Weights of a small GPT-style language model, trained from scratch on English Wikipedia: gated attention.
Each number is 128 + 24 x the weight over its row's rms, rounded and kept within 0 to 255. Layers, rows and columns count from 0. Numbers have three digits each. The size before them is the row's rms in percent of the matrix's.

# layer 9 attention output (transposed), 768x768, rms 0.0458, rows 682-724, columns 0-63
120:145107123130122128149139101053126139115118107121131112124150095147119146183138101128131100137149192134132128105136111133140113139152124097117141127124156149118096095120144147083093146135176138
112:105140105179123151147113110127126108133118143124104128150135114097123171135100106103125099120107121149123126185097116104102138127090168128141163139094128100156184127153131116126109138141139109
111:132136142125132153109107115138169141172131084155117113106069126182069165127124107161126138124114142108115098128163174210088116135093094137104121101152140092118130125150138131114178122137082116
115:096136139126125134089116130137165128128147130186152145121125126127111139156120135115158154142089128125153146130162101119122127126116106131130097131128085085134083165117127141173098103121127157
112:140125088125091137132159090151131142101113183105168136114143089172123120142130149139116142154152176110141115156107123119133142126120107118112189142066107117133133162114076147102164145122131141
110:135124153109129119076167152097115106135138124115162137117097113142158109120146115128117131116108119136163110129139126094172117122108088122125075137145183138154117113107106142124122111114073105
110:111157143085104161094127108112154140125110138129128120161102173179110164107125159130095117102140114130115157147116158063132098128101117150130110111141110123099138176113096096121152173146085125
108:098132121170085133088135132114176134124157148145145139125112173110163111126123161117118163100116143139143106131104108122177148157161107097103086165174123143115115150110121089140131135107139124
110:111138121092132151115085136140104161154114133149122139145126141108114075152108115105101111136137086082126108162136145111096152202105143132127152150114135130122106108110147125143144140138139128
115:109184110163108116144132142151141130140146134153107116135115150128113125142144132100139101111104140144131169194142125107153136135110153158153122113144129147156173148162111124097137134129138088
115:081118138147114138125136117096176145141150112121110120136171153122136110147147148096085124156132136126176121143102115125142123079155129097129139140129197098156087157090107133108085067095135121
116:122151089134144124124101107153149172118133157090130142087082125120151120110071113144143116111158116153132108082133105113139062109111134128154108128142107144150133163127152157131170136092121100
094:096115114154131111094078133117124155151155082134144122167159143143131090149125133143124137113124125113085107118105153118149137107104113109139145164107155117151104138131076125093146095082148144
109:151120126187113154117117152116127098125122151131118109107104100142155110128143136129156086086127134099123135134100116094173130117172085139108134113128136095137157100118117154109139133174095160
113:150100144143119149114148085085122149133099133133125056127146095155140149177101105123102145160096120130097131122165118169112131113122127126110147125110111139161157144115121154126109134123115154
112:146133144128127115155156088106134167144133161147125121163157123116116148126165085161134126115124126135136115131148136129109113121117113121128121118143129142122155185137108140101122105130111111
108:154139081112140130134129125118190107102144100167097161135114154118126115154125096089100093098103135118140150086130109134179116155109123145125125089120100116122139129094073131141133146134138132
114:130149091123142111098157132105108096129122089103137096163107133124131155153133144110118138133162169138127122141108136128178130101131119140121131136122139129125162114124127126094139107130130167
109:101121190154116110089121099161146113129118119124130116112116081146177134173091133132159132131087110121090105106120125152136126119142132098122118090121131124131144142098135138123123123130152111
106:145125099112125112102133137114087140130122101121140099140087161099159155166146124176159090118141097120128175073098104112151098149154134149101138119137108123122124127132102105157141129148146136
112:094137145095147127086153125133102122119137121117116130118118086148139134149127078126176057173121139122145136172160147129094131122140085090099152115157121100097135135143133134116137126128132120
114:148121137151172114138104120142126116085102106119099112106099153094104141177126123137086085144099126138167089105137141110123123078119160118124105111134125140123161121150100129183133140126142129
096:145124104144167131143162090129135134144113133131160163128150118107115151143122157143135132077125127138147123125084135148095139137125108145085147108158143131154161143115116131108164166160128134
109:109116097105145146109160127099121115151159136098162118119121164088108115103154142149140141095117115147119112135126116146100159124127138150166149120138149173182130158139143155129153147114076140
100:133130118144127132132161186147111126145151108096130113131091104130127119106113115082135156105151118171135100112129099130140137112141135143175139102149119162133133162137141112079120116131184105
103:137157115114122121149139107116128163141136090095124160115127148123156155127142129120131150183140117123116113106118124157143103122113087104120102142169123151110117149165147141139120109112123160
104:155097126087137126126134111128073168108169124144133164133102143084140165147121131131124138154153126137113137097188118073078138114099121150131127101093151161138147142129166162161128117149113103
098:149118107098119089107112100098139083106114146130166125111157133126102127142127109154112104105102165107135163068137134133111145156116116130097074142123103103088108120138113097123134131115126144
102:140100136101116084100105124113171115159127091145105152116115101135125161138103062121157102142100150120141095136124119128133161127091174135184131133104103132108135135148139191160150165135126129
110:110141111102136135105110096108109112096138118135141115118156136151113111125117116155107107137133104113098146126101159111138110144109098108165163134075120128162184162149165125155146106104122123
101:132154072137134198116144112120103148144145134108143138157137136135094166135109163149101116121104130103126061128060127077127103140118141159152085120150124121173134164129093091097145124134147127
104:153128153138124133101122127125134123148105156080140107135142112136139171191111065101134154105171122134151145142114153112151095110120151164057123112131118169154159155142138135092105128090121138
102:153150116117175169097120147133144108102147157158161132150154122121148162155123159145128161105135141126174130100141153140118113108109137092126114124153120133106109159161162161122094124154081137
090:108115154128099108152127117133149101100101150156118098136156155176179157198109127138134157155098114130133145104110139086117140115136097137130166076183126156122143110147126138155077147167105116
093:077137145163108087150146148146148156130144119159126100092152140139090141139146124126124109157113141103089088080152119106169145094098135137126154143126111105144109142114109135104122137120136139
104:152108152170142096142105165190097128118117150141124158143101143138134093159121141189129121102089105174128134165127108136123168117143130098136119121067101142119124131140116129119124104143126124
100:102086133102139136111135146125109164132105130113144157169148115104125115119150177141142123110128123151128136129134116154100196115099132137075094154140106117153150103145152132145149148112132094
110:123121109102086096190134149115122130125124101137101074112136141118128131092116098145076092145143115129115124101107141137088155151119157114150138110119087126119097110143137135099121144107129109
104:108108154125140135138131170131124116166159152114167075133107172178110122114118146137078124142146099116160091124101136134127127077135179102088110101133141134113131132107152098152127100094104113
106:144135112139103110112087147113112130123126121161118112146154083100127137102157152155149098171114132140089157125140124125117112128151111134107170167101133120138132123146157110112103147126091120
096:109164138147160120121113150121114113120169120129134122115091155127141085149127119098165136129121122131115109145147103135131154140107131141153125082150100082139120119090096128116104122136079162
094:149187142132110129105112129102085106137094162144123130130129114155116171173141149122151152153133143129155141137127096182124117116107144139131155126105129085127112125145127093126099150141123126
105:151126118111104089139118158124129106121127133090126105124153113142123134186095123148115119150120119141148167125104089150140130086094145144176133097185095126129143124113101118106096144140120113
# layer 9 attention value, 768x768, rms 0.0612, rows 683-725, columns 0-63
108:121137127137138111132096092141135161126142108131089135124124095094129131151132130115099110116124127131116162174119132082171139148064155160110142160106129152132162130163125123169118141097157124
112:107134141101130154104103090138138091133134101121082115126132139213086120077110170117141136143097112104118117155140184187119099130105105151107122125127115083115137110141134151155163151104108077
114:102146132136139146146121152148168126152154129140111181132131133150110169171106139096131169101077151134134144111161102134124159122087103120133128139115083101099117123103135140142117122132127175
115:133150104110125127173149093138127110113133180097173161145132081141141118123106126157101159168158158127065114147132136134131150130107121140086172174067115127132115176140074162123155144096088149
111:145116124094154122079142163132084092104131140146166168103109128133123117126152127118157140086119126122199153111159155159141111095151107114138103117127171148123112153134162133092129086109114124
112:123132129104118134097123096104155117093130133137150096149115140177082154102129111147065110114151111140109142156127138082092095138127173137135135135133111106088139151135080098148117137095122138
113:110114150147108125123106145126162116155128126156159141085112170111151149102123127101114125107114127127141112155119115101122105140156126104158111111163148149126082133098160124127127156109157113
106:137151106152097121119117111165108153158131126173090152152111143128106106098137120106098123107181080097116121102131175115109166202130136124145148152121124136128138107109142091133125157122128119
111:116162075174130112149117088103151121117139130157111125117125184121119157176142129110082105122114167140106116143138109150124139152109160122145134107103125139146154142153138125093093160174096088
117:117101129100107154128115106122145115130125128150085149133139174098149134102113129126111149185139127137144147127082148156086164087149168134138126075130183108139107172124093142123113086131139171
115:117124122144131116146078097185171159139150096059137132112123158125156147106131134143146116113150122122147099140158117103148078156110138131147115153133124152134113123126158135134133126094142108
119:095122141141099127103117101115134109118115091103116133153142119149119076104124122149127122087164134117118115087128152113152140087128112118142129169125150128121131155128092088142138121107152155
115:145132108123153138102113148126090134149165173137100156111077118139117114145148146120153155076135155101089108120109116070112100133140116133094148119099136115130138083136115158128143136148112143
112:122170159150141137126137081105134115087139139115124088156141118186103149179096095165117133170166104123121104120171107192128111105174149142122091105110113137135115106134137123124147130134135170
115:127118130121097130127136088159114182097136166112163130181133116103136133089152125089116099160115109097169114113117182149124115123121124137148118126119109113133159152133111110122123111123132102
114:131118098097140112117116139126122108072104129103135127134114175121153082134106131089146097095102123141138171100124120115176108121069126119137117123100120145126116130123116111136119119134132163
113:124139095110106132136165137130095113103129093126160107139114132164136156133134130114111150145150154130092094136091132151152148114110117169144101116134155110107148130128121158112151137127127173
111:097087152153075143101110079134183094162129155143125129149137099162158196136104108128138114148113142113067120103138137114151159099134129143181102127144119116143136152091146139119144114118176073
112:120131097105119109133129157113097168133147132080115141136111123144125167131116139147122118114110067128093142120093108129142146166113126114151110141110118121114134158117129121159110149129129128
110:095133152095151089094125112130088129125140120098099117137092144160136120104151101139163103148138175128150135138144109123128137156152103128103154122152094142107135137149095110130165127114131134
115:160162099139158136131109133125121106084128097125098093140125145123118134157139148147089109121112129088136110144144158119121157117129159145139119135155126136192129109149126124157112160155171167
094:111140130131134101135139138093121110124099130178104118150126151117155130151125139137094139123127142131144123151114128100119153116129147116098162116173152127141119124102139143152172132132163125
098:130109104142184111129128124089129142137170117127144114151092154122089087158147131133134129137132131115142124154144080135102195140112147147152168073147124162158152137155129100098094128121116118
093:132122107137122140161139119180114129130148115131114104134130119084162091126095110112103143088167126140139146133122152135110092108161161139174138120157116133140103138143125114119118088132156119
094:107142127117109133146135133129130136113167087078149168107165165131149159149159107120097150168123140141108112125139127175148110122104094111128117168173104119100126142165117122121115107137131179
095:137111125090157162123162109118129129123135126120132186083095149147145139128135176122108140181131107157109106087201136061109144148156137131178117124106157159115163139161150126147156118157146116
087:126157131110114135125122127104132115108095128154170166129112128129133100163128105144114147141128149143127174069155081128108159095135093116109096145109124115119131114140136062113126132154153133
092:149083100143105068111065128134161122124136128116107137129138129150124166123116045118149105143140145140101107142085122138127116127091197126179130151107098138131106138144125134176123183129129121
097:105135133086122154155122134108144120113107125150152135112114136147142094093124118159104153103141105127132131129119127098138118125074100132145151142104102131155182143201176125159139116121128141
094:143134097136157185113138172149113131162130108089151162168128139114075167132126164195110120087092120115118067127104155073108130138108129157160100137161126096145118157097101121118143128119154136
097:103134150135142129133131090098126127144153126097152123152162151141126128210109109124153119109178104158148163136121133134119075126121139131081169130126118142159136127124156113101091127120126106
093:137130118106139168106138159123126108128125151158124157145132100117139171174133157181136116105112114119140124121123143158116116124122115115086092098141080135118120157126136174107142141173095162
103:099106168116095107149125141110135085135098121147150118122115094190140106141128094147103125165128097135118102155126141132121127126113131149136152088153129147114135150121117140146132126184115119
094:074135124118122138111118123144159143120089129166136127069146133093109167172098122126108149131161165150095122081097119110113134100081121139079090120129126168125122104116164115118135093140126125
098:141122179134129086119106147170128138113138160117109169111088192123137119144135125130124080126119107159145171158120107138123117117138089120131130112114105156160125155147117097111141099132109168
093:137117113109133124120126137092111149125105120088134171157133135083120097118143153088127093167149129179125138153148078143094168145085097180134082132112134135141125118141122138178140171110173092
098:102139130115097099166127127137112128145133106121086082113107125117125103121119110159114102101101134144126108106147153176131154135108105130162128105147152141111100137114136118113130143112113142
097:134140148117163140090125166148144134146104158107164101161159155179092080114136155125091141144147125093213091095116103141154136137149174119139132093109155146124151129104120127128119095114142146
095:129170087137107138134121115103135141116155106144138077145156128115130108141153171158153082180144132109110162094123143110117091108127123098118157134146119119117130129106170110155132110119149134
095:104159170116161129121131131137096094099150122150151084144099144111148056166141117112154123078150107121112130140151100113141154156100103114145136090143126095159128113118078159113087150142080151
092:138116118123144131106117139100126134139144148143129136153120098126117137154136158136144138137104168119135132116085100182156092075102101125129126170108118114142131117147091094107141126149136144
096:125125098141140100134128138119093093142136121077139132150178118143165145163130096109130137130133117123158156136089108163157124059104155114180134099173121120114141143140114130123111137142124138
094:136119173126136127139117147177130167159126171186096134150149141149105067101158133137127138117105159119119108120081096160118095075123120160148120109106143115135097116125121149111126096105148158
# layer 9 attention query, 768x768, rms 0.0569, rows 704-767, columns 0-63
054:126150102115113123139125167132168160098117092183145134110096144109076104128123171139113180121146128130125123103121094071189139113102117150122092132127117134097125137111146116144118136137107109
052:079102151148137120116134118121122150156144116144163175116157150145104094122133133149154124141151100137146124161168140150099162097136141134149119111110129143084143117162143148122144088113081201
065:097136144110107132171144136144109099130126164107146127114117119107094129091141133090096082115127135139121114111059148085103136095147121119118161116133104145150153129143129110089076135131102088
062:137117121130148095126145125083138066153148134151122135142145145123114129148119115125147163108066109116121167159112116119139081083083102114157124108129147154183164096132153090139141130132150149
073:137150111131128108115115153133110128153136075102137118134141097113162103140091104142194151129109107120153157160162056132175107090112139155134136104103121108097111115133127125180135132108166145
079:143129106108119109076104119150130118136135096169099115131145150148150111143125136126165159150127125121137181125171068152168151114099159151118092145103132113101087143137133114147152140093132136
076:162134131123156156086147136137111141159145151161125127095146160153152136143124144151197165117105127096138127091133109175152171160110112139107114119142127094125131134131155158143134150114132113
083:085124119167134145159115105115128116126095147093140146128098091091137124123135129130092094137188123172114106147147164099113070112149091131138153139126155156135141146151120110111146137142112142
085:104131136118136130119148126161151136140157108107118136144142111139114139108124126149098133106149116121115171151097127116135153105157094127177078083104146145112130112101133113124098155133153159
094:183102145132138154130140163118133122159130104140084098081166109149111089132147126127159148112096135140146121083146124143130136136126144134117152124139085134149111125153145135120115149160122129
098:131150127120148115112136136140143142145106106100156125156127133086125170133148132097136098176157128106116146144187138113106140133128149081152110118126143170135117154117153128155150111178130106
102:145160131128155106129135154149108119146123091087134164134120092140167121097172163099085152186151092095167157139117159154139092116142105148112147112076134119102151160146148163079121107136130095
095:091159096130149133139115123115111150133113138124162119119139131111139091109137090140113108122145137122126135121137143143122140138133163122122158130111115121120123127135139132120134145093146130
105:119133093087129114123116121129093172144140106142104082156143087098118102129093164151122131134128167156138143082091176115127113122153115121143073116122069103148135103116155113115095137109133161
110:174136151114166134149094167108119121144139114137130120134147137089158092122135103126115084155084112130103097135145097125100124115121133150124105103170135143118127132104115117081127136111104126
106:187126151099133127094124157138139162149128102122162173158104141169161151148131144117110135114127069134138113116164117123145101113104114125076163133143148126100141134153129156094174130126144111
058:142095109104102124139114078120132149142113118078128169118100089154138115114134173157158130121133146138117114155120106116120136100134151165116091107110124111109098144139120095121111166126151102
065:127127166121186112142143172118105099114119144154161111122159195123145131119160114115167135125085125102096121093102117159100146125170157085135119117133127123124121132113119111143110166151117131
064:141125134142126127149141102108149114119117149125176099133120130127127088171137165150074108113144106134118121095153153149074125116123117094124146138111055133185135142131122113120147137141169125
069:152141136164136131089125145102135109142120081138120139125161137138122140122117118130166164134116126160146101146152098143176152137151136151101106148106139098127101125168126139172155135121150132
074:153123145086167149092114150098137150125128126143089131120158171144120105096123147132139161073139152118130119087133134153154136096110080142146071071137167100087102136186122146122150134101125111
066:121127125135107123117116141121149184111125135154137144123158121103129116137150154125142119177161153143135098138133165113154123146128129142083157162139106139086122161166081116123126140147095089
081:124138121153128119143159128061145091115133179159150125132153179112134152099161119124125099141168142127141085135141142138078129143113085108122160133154135111128170130101148101123093088169112138
074:120121147148143121093156124179085147168132117114113131118107056174130149115124152148092140078110113132139159171112116110106154098155128124145103116148160155083088099119111120132136170116156163
093:147135143142127160100123154149114149132133109133113141116115123175126125133121106110170162117079134120105150084109088111140155128100137131114105129148099097114117113127123151158122126105123135
105:125131116110151112168095103106138102151110136123114084091161115097112105101145103138109104120116127164113127124130143132129064160138132135135131161110095101184109125090119137118153115148130097
100:133132132122135153125140116156162079155192120119107113115132107124133126136123141166120116087102139130131161101129140141127188128127108134169104075090107142124087095097152163137128129127119135
098:154144120075074118079136143145148115123137108149143119140102135103147133141124124124168096108132161092123124123118116137124138149144150137136089089089125151150126127159125107143140128109123140
107:152122122114132105135156138088146148099167154144136122113102128130125149088142131118121120135138159163133115130137130118185103116159094109122129130149145166147147103180104143129145121127115119
115:135144092112145144151121112122098151123113121127116163143083106118182083103104117149125129087164131118123168107150112160121144148104097113095145151143142091104143132122138160121132148103108144
108:154113128146103144111130133077111119145133170175153121120110113094156099118134150115125128087167123151157189136148129136145121111113145170136165144119152133107127112160124108153108127106160038
117:122128123107105091091133129152125089127124139154118146098117099133126120120093116126130111113148143146094100113083112105122164091118142131099086132143159146143146123156128114177148142169123115
109:137099118134087114122145154146111115166161129105124121118165095134098096134128190129105121139128156112095119130123152106080108116096125121125080094147081164111124092129171136138139122155151126
109:139133135147137124151113119115165126100148164145132097124135139097149144127095104151132123111116123097178134097153124141115127182115158120157128092136114161065111122108110113105173064122082147
108:151134201145102103138111149141137151129140093146116108119115130118073114107108145125108122140110133153129138142103157163134112105118132162158095160099109139141115150111054151108165118145073184
104:148117054107138098145179153131121110109119104142133146114104163113123113141127148103128154081116113164122108163118122127166135105129135115061096132167137119160117145140115137112103169099138155
107:078120118129094139173151100100091142098125142131125131114146125162103106146138076143133126114127162122140150117134115170137130142114152131122132066158147115162142129152142128133101151121122134
111:116139103143112110092117122082144113095113137132178146147122126160122121131134148145100138146190128127121129180134164160145133163141113103110096096150155128128139112050120076105130110126115120
101:134112140131124130123112117099135136078137101098095104158124088156096124147131174160083123151114085157142127096072120161137153123111142160118135161151121126139146125106120131137151127128164093
106:113114141132133115082124110158110144135109123105132105126112157126129100139095124162111122100149113145135078177101121108137155127163156116109097122138120136125162120147093124122136135124133153
108:103109144125087111125108125124138083133125118135125091123082124127140126191133128159094119143090112147117134128131105104132113119160119143104069136148108120146125128082118152138126102157134128
113:119096091143145120113142152142139121097136118121108138110132133108167154104136156173119128138147128124156105118122154144130119113152109112113131117124053122141123112160147110129131137164098138
103:168088158122092148090127114100120164086140104141135158097115148101092131202112175118129163124096135132126104173129142104107115095122082136117122149105158148133172130121142158154141152076114076
108:102120129096112104088126084169121145105110115074103135108134128134132123132128123101120148117163132083143140136154110145122114130124144122092094140123127107139122133119134102116103138134127112
111:150106151108083137143171151113106143129122109128161112129096133169118144117090089143130108137119127113143121133173142105102102117121126139087135161132145128108103129135120106104121133101099132
099:092149120135127137132127101148143127170141090113167125123096113127128100138123152103153106115096109114106117135165125154152151115132119140128115121120110148176159130126133126127124137161089129
107:116055112097114136104134142145105172115148138149102108115123094090138155121158113180126128068126131103105112091129157108161130102143136101112101131132094101120124103119120113174145090158135170
099:132092141111119147115079122120179118135137190130126146098155116086168146099168135100118129135125139143076142091106156098167127149132161101125121149126161117142117106153135126157089116121117129
104:146130127124100141131131143165161109145135137111137113118086149151129119153139101126137082124083166103116171096129113143111098164129106120128063118106101101117096127127088139181042116166108150
105:087093158112148152116124088176162170119136139152134117115133115153121093125156123138147161107156161141138118118134151154152110125155178113124152133104096135113134158136128146156155174093140101
106:094136149145110097152126108138112088135113116142158164104155147153123104121114175120121091183110144112064086141163082119147119125146147118160146073156140163124125139123142092096159114142120152
111:087139139136134105101100193157122122151120163129143133116143152131142111149092137107115135132093140132100117182085140124154099107088074133128058111174123147126095121135141122112163078127100091
108:121125138128154116197136177112135144115111145109098149130098137130137144178141085137113129129098136131118094133169119121114124142128097121148101140122103130141131127144104164102117124106132109
111:122145091157137137160111137117121148146139098114109173180157119128149092119091131123101126130102079081174129128141135122115168099076117121109141113115079081129124134114164125139154118139153175
103:106129151146144167167149096141121163128120120157146163113167154170127128157121085092145119097146093119127142134108111159149132118057158139123149121131078136189138144097170133186159180089119172
103:141114136139129122136143090112151120124122149109133135119078099150124120097103097152110134119132127123184141118145129147129178118154130167138135126103125127146132131163154133152106107124139112
113:135097141171117156144126131129149183081139100149102165148153162080173120113138144153132113144137092124148118159083106124061122102125147154120116128135099148108148133141168133163146167071103159
102:140147102120119086141147126097100149110103129100135154184115145147117141146133116120130107128143127138138111121123123140158168119116144141155111116153147131094123148132154117135113101113112115
105:127104121087171113164134135146114084166107105179140131126138153155109156143136125138116084107116141145129117134132104094138109110132133106112136084125114105143100146140114128099133129081125121
107:113131073117083137138100094137068125111113096142094148120147141157176125155113139135120145100108115189146091141117126125128162167112140137096078137133111108142119141156130128093128127123096146
116:145128086129160125124145170121132097143116196149156107109121116160109101101132100107125145103124163132132133136114161128098122116084159126108155155122108107109115086104077063128129151092114162
103:111120151134137156144137112165125161113131118092137120167100165141124110108123096139144096141138128098127133119107127132137128137103087142161143109129141160106121110129126132151107158095118153
105:107150176116101143127124146125165115114128106129109135133148127149114190169101128136135127124153113116117137120147135118172117124126133106102116153108129134138131162160154174148118084103121153
116:124163138131115117138158124146093126107091108108087140137139148133116110142099143104122120132075140109150142135144133095095148109120141158101127125156105133138136164173132126124136131156126148
# layer 9 attention key, 768x768, rms 0.0576, rows 704-767, columns 0-63
067:128117066136158143127162115141122130106123110117132167135113134172122120149162140116139168143169169138119128116140109145079133193094159154119134119099113120181147138098138156117138118070119115
060:125086115134122109123156174103151114170098121142104139182109091123087173137143135132111113103119114119106105122136102108148114150119152119117138144067137149128148130135123107132145135139138146
069:141106112099107146144117089145162176169118131102156126141081122115111138182146149171089142174115108118118129116121113112106165178080131166121079115104133145138117138057123099115121098113100165
065:120077107139147126103151113123137141130179119167154115104153120134135121087086119078100175157179192113173154138090138188102135103156119113150159118142125085182080128152131170172142114085110080
078:128147105127167106124118109125092122112119119168136144140133127152147136157146091109124135106113133153183137134127107162141142100162107157130105104137142121159121135133165143117151129118100097
066:161152160115164136143093145160136165105106128147125154122111154114152153106154140153118124095148117140138140108118114147099129121083150138118146087120098106106104158128161144118116119107143067
067:147125115098132123139110150143128155100133115102133129114147162115161089113120081137139096142119112132132162124156093118115138134110125126108164104136098084050106128139144141129143133082164141
065:102124120156086127126118114111117114104169153119134099108107110151112136144084132079120153143103145124141144155139173102112087114151122119143080132130128112098153100124082067108156129181129129
073:169106132133125152123111086145098146120182122161140175146111127099151156148119083080139120125084092123116153108116107160120120111095113140123132136115135107135124135139122123169160151123123114
084:154135144111125177118133133135101130102146119121138154074158132106173147117090126145140138118102126125093119111147091138134111115100074133120103103125116130110145130143118151151102089093114156
082:124097119151069158110101148105151159134141096110099187126146128113117144103138172140129160138114096129147160152160141113148131142098118142119114159110124155113126158140143133135118163115123137
097:150147125098133116158078083117151127092117126121110127156144085127100185094167125128151121129169109133138101107128114160098144162142129141144156144119178113117159148078162126097114101143106065
106:130130114136121125119138122170077144117158129136124145132155100121181130106111137138133141093111122098086144191120119121118100136094148162117113111109118115160102139121137143112164132133168158
112:122104145099125104141101102115152126124083111081122096141117158138091112158121101160093136162157105133114123108098140119103155112101105113149118087081105139135111110128096094173133144113106129
112:146148133157126099150117115108165126136120138174115100152160134157106099140127112109099106157134151152126129136104145165113120166136088121108141072155168123129118108101123112153111125094156108
106:158148108148115111132111146101122146124098146116137142169128174163126131107130149102096130125161092165100137099145159173119108112145072107109083144102138127075070152138121136082165099134143097
068:145096109157136126118137111156143088152077119109110122133114125113128116138108132140136160127131156156101122159131134151172190139107141114164164102084120161113155121112147124132096110081061151
063:126157144134147108129117133134096153111123134146099124147140152155141125130107159105131158170084184121127135130182154140139143098130077151096143096146171114089111146130135138130145157143145128
065:126145119159128172132141137136114108106141116136140132152144104132142142172093160127151122136123157143146141160130203135097136163139131153157153136140103142126127129113088131154140168147087116
073:153146108134170154108112174134141116079146111160075151107154095110141176124120076115154191100099143105153132109151105140098111131115101152139094068144151112107124153182115140155138127132121114
070:156140110132153114112094122145119162122145086150132196117147090113134119128153130129087134071102124131150091094145113148149138112101093148132143143135122097112112156123124179157121125132139101
070:080146156124092143131127145143151087149131136075122090121115133101129138166172155177152101099152121174108121104120154110126176129072132140107154152137078103129165146121089158114147101133105128
075:089161141105132137144137102117140071102199151080122111104162091118118177123087134107139138149116157120135118115136124110112101152136157126140136189134072104172125134181086135119125111144085128
068:157115119146104112109101122163135153126122098191135178131108113119125130103138130085129138112123085106144154118125164157159122110115054132124142080101153141125103115112130145133120121140120119
073:116099120114116117115140151148104153147096084135110160165132158115157077133114106176160111076122093145118162095166126127149152166156115125124166130102125113121123140127140184149091143094140102
079:112105127101136130159108141088124133163148159090140102117097131151102096111153104097110102092124109159113072107124124118144110109134118134062138164178121095161140112149098136147124149127096086
100:124096093141137123071124111147098169136109101181113164128137173154165075114130094104149133102110111135099134121134125134143126095101112156112139124101106081127095134149126159143111117156163141
101:113167163118130127128103104116125153116128110132124124157088100131125163103146129122117155106142105115109141106144127116135135127097131105123150150106114130067128112092162155129117138076174088
110:122079123115159126125117117141196140114125117144136158155082141137118117140151124127084137113135139143108123082157153118127131138126105096103107141138102154073104101119107086104115131135126143
106:104142146115133146112141122121134137105113116157140131121110128113172092081164152153112143119147146143104136090138141121169131145109104131157113169115180143087134141114165158148160148083112132
105:178102129159122087134140145143135089106138144103148125109161158125146126119105131095137142096142099118162131099147151093159147124079125139121149107105128111088105087121087103134093127121121093
117:120089128088120156070113151114156133112111119103130134133117111100123119160128095174126148170162120118153126124098101110107151111109122132087147178150098110143178127139124124135133154147125124
117:149108101151139139125130104205126103148099128088126116151090067126100133137115132104117130092135135143131136102103136163161115120090138136140104088136134123112137130101161089070173131085101145
106:105124089126133114164147127120175172149144130195117107133124067149159133136120133155133162106186123107110150123139114129123119150138089149148148081100111124099111127140149128121150128149099109
112:102173162145091141150124158150146141114139147158091135151103113108121121133153111118090063093103136124088103102108157173141090113109092142118125128105135088143142138116070157097126110111102145
105:154127092093118108118154141142107186133138125094159167111147146143180124135120161083130143139171134104135131150087099143115143079111117143152111159102122094149135132117160101130107170123117133
105:145120141089140114152138106151129134148107139125121100142143133170080113143123105124133104117122128133130138151129091151168169093073187132081131096187122124100161121138142139161115133116121142
109:129096129091138095096115111097080118141103135142134107136167123151126135122078156134129147117150126118094132166124150143163133171152134145121099164105146092122145144106144154119114148120156155
106:091133153114130151109123133132186119144159136092112110098117136167126112113154160167109114153101117140130103129113120141115164147134157117143093132156131092170147170146096191138154112177116115
105:080132063145103095133096108129178074142104130100132085126103118093103127126094096139108146116105113130138134130109164106116148117152144085139127082155114093142117116116097126127123158141126121
106:148125106124095130122145153176133128143126121190144086162107113118163162124117150158100097116128125149138099129079105107112115147163193099117121177119113115150094116172126120119064114112126123
112:099151135110103166115124131106150147097135140083101136124113117089133134094161134135114134109116139112166113134112149112112081124128102117115102097144120140160113150110151090102102151131086152
103:175130136125087101162137128117140115122128136122112124138125104093098113145133156122122105160108109092129115099117112069105095121149076100089138137101155097139142114150154093119137121114126138
112:119133126144133122137115137169157119150131114135087126093142144131140136147156099145112148115118090152115163136115125121096138092105139127140114123121111115154114097124139119162114131115121137
105:192161153081112136132105134120141142120112122171149130098117144131141156131094108166127111129150107140137122135132145118155160103146082112146149123129120108099112104153110135123118142132117141
104:147132102122169145164140140179117107107137093153147159119156131159147128113104098115163170154088142143117128136173116116146120105119134161154130122129109108119127127170106155149133132144140141
106:126136126142134118115094153134114182081122092127091147103147167151133116170091092164098146112110128131124144096178157097144144137154112105099120122170092100095139147160133140153131106126132137
112:094087118137131161128140099160112108147169136145157168123149089144152092123123155083132125123089097142075127174120177087148153146109092125115104144097131136081131130139158099151153150112138125
102:128117121153131116103123118110115132153110134129147088173083138133146145140149141128168120150102139096088147149091115098142109141119055159151078117187104143080121144150133155099092105128128147
105:151103136122143098162093142166164143189104158131133090126146159117097117110120096091121155133141142118166162088173149144155123103134103088089135098099123149112130121141128131152107107156156135
105:115112125156103131140107132119102061145105154117113115163166146176127106119106153095119138160127137118140099132143097120124133124162116126163131094157134150130090132119127100168145115124101136
109:137160127126141127143164136127106125180161162123121141103147133123174145148084168149122115058127135156120114125136136142156120134096126120105123121143115127158107107161158103133136104131152115
108:099129138130135173148135140138088157128149131098146161127070122075159093127138177122128145161095147127127101122146141120112140128115094130127114127093103124145136084129154098153111130130124131
111:163160071128145150191127150106161091114130126088090135133159121127114122128086131136107101126123100115166118112135084148139153072111120102074136084131090111151082162119151156159133086071098155
107:154139149165113120120144170130155110093181117148121149132108163159133133115161107129120126130069087133096168138156116129150155125128162097104171103124122168131108126125149195138137101119138191
105:114115133140135137155137123148133128121095151152126122126151138121125157072139076145094155150135145137087089136125135157116145118120128139119149089127124124135170152145122162164119134086139120
107:163135113149099138131109136132155150124120114122090182083133102091109157093168120137145101096130134153116154112129114118117176102106141129094131083110133095150108106104164110116137155129120101
097:153165126147146126149121112134103123139166120118112124124172150112126151132142093107165104107110109143130128099102124152153160119157106120081106149115153141171098159146146096152106134125121125
106:147114125130123081097077104134113116107126121130124142127135129123126146105110106107128103147163156138142136175104086100141106165219121110122118116069118091168100128158096112069132166080149144
103:093153126135108188117098132169127103127118121095087131064099136108150120135101168113135152120122154197153116104132153152116160155115150149053115114128091132144162140110168166136130127118120148
112:107101094207137107168123133103135130160129136101116112126081120155087132121136138102126114111112185115156150174136110106113145125100194142148125120161128155094121139069132118127122177123163125
106:113114169152129143127157126127129127133098075091103110141146163133093116150115089124149123127148139149141141138103121153138088150131134139125168112150144126147119105137095113104111137060118156
115:136142155140126158110150123141133156096078108126123134153115167124090177132125084109140168131162121115135112119107117122117141107137102100127149155101135121110146158172161151141152111084100109
120:145146088103131150142151146128066140118175106165118159109168150162119118096106122112136103147131118128125148132122149094113118117114123131081124144132140130152108143090110149147141114161146159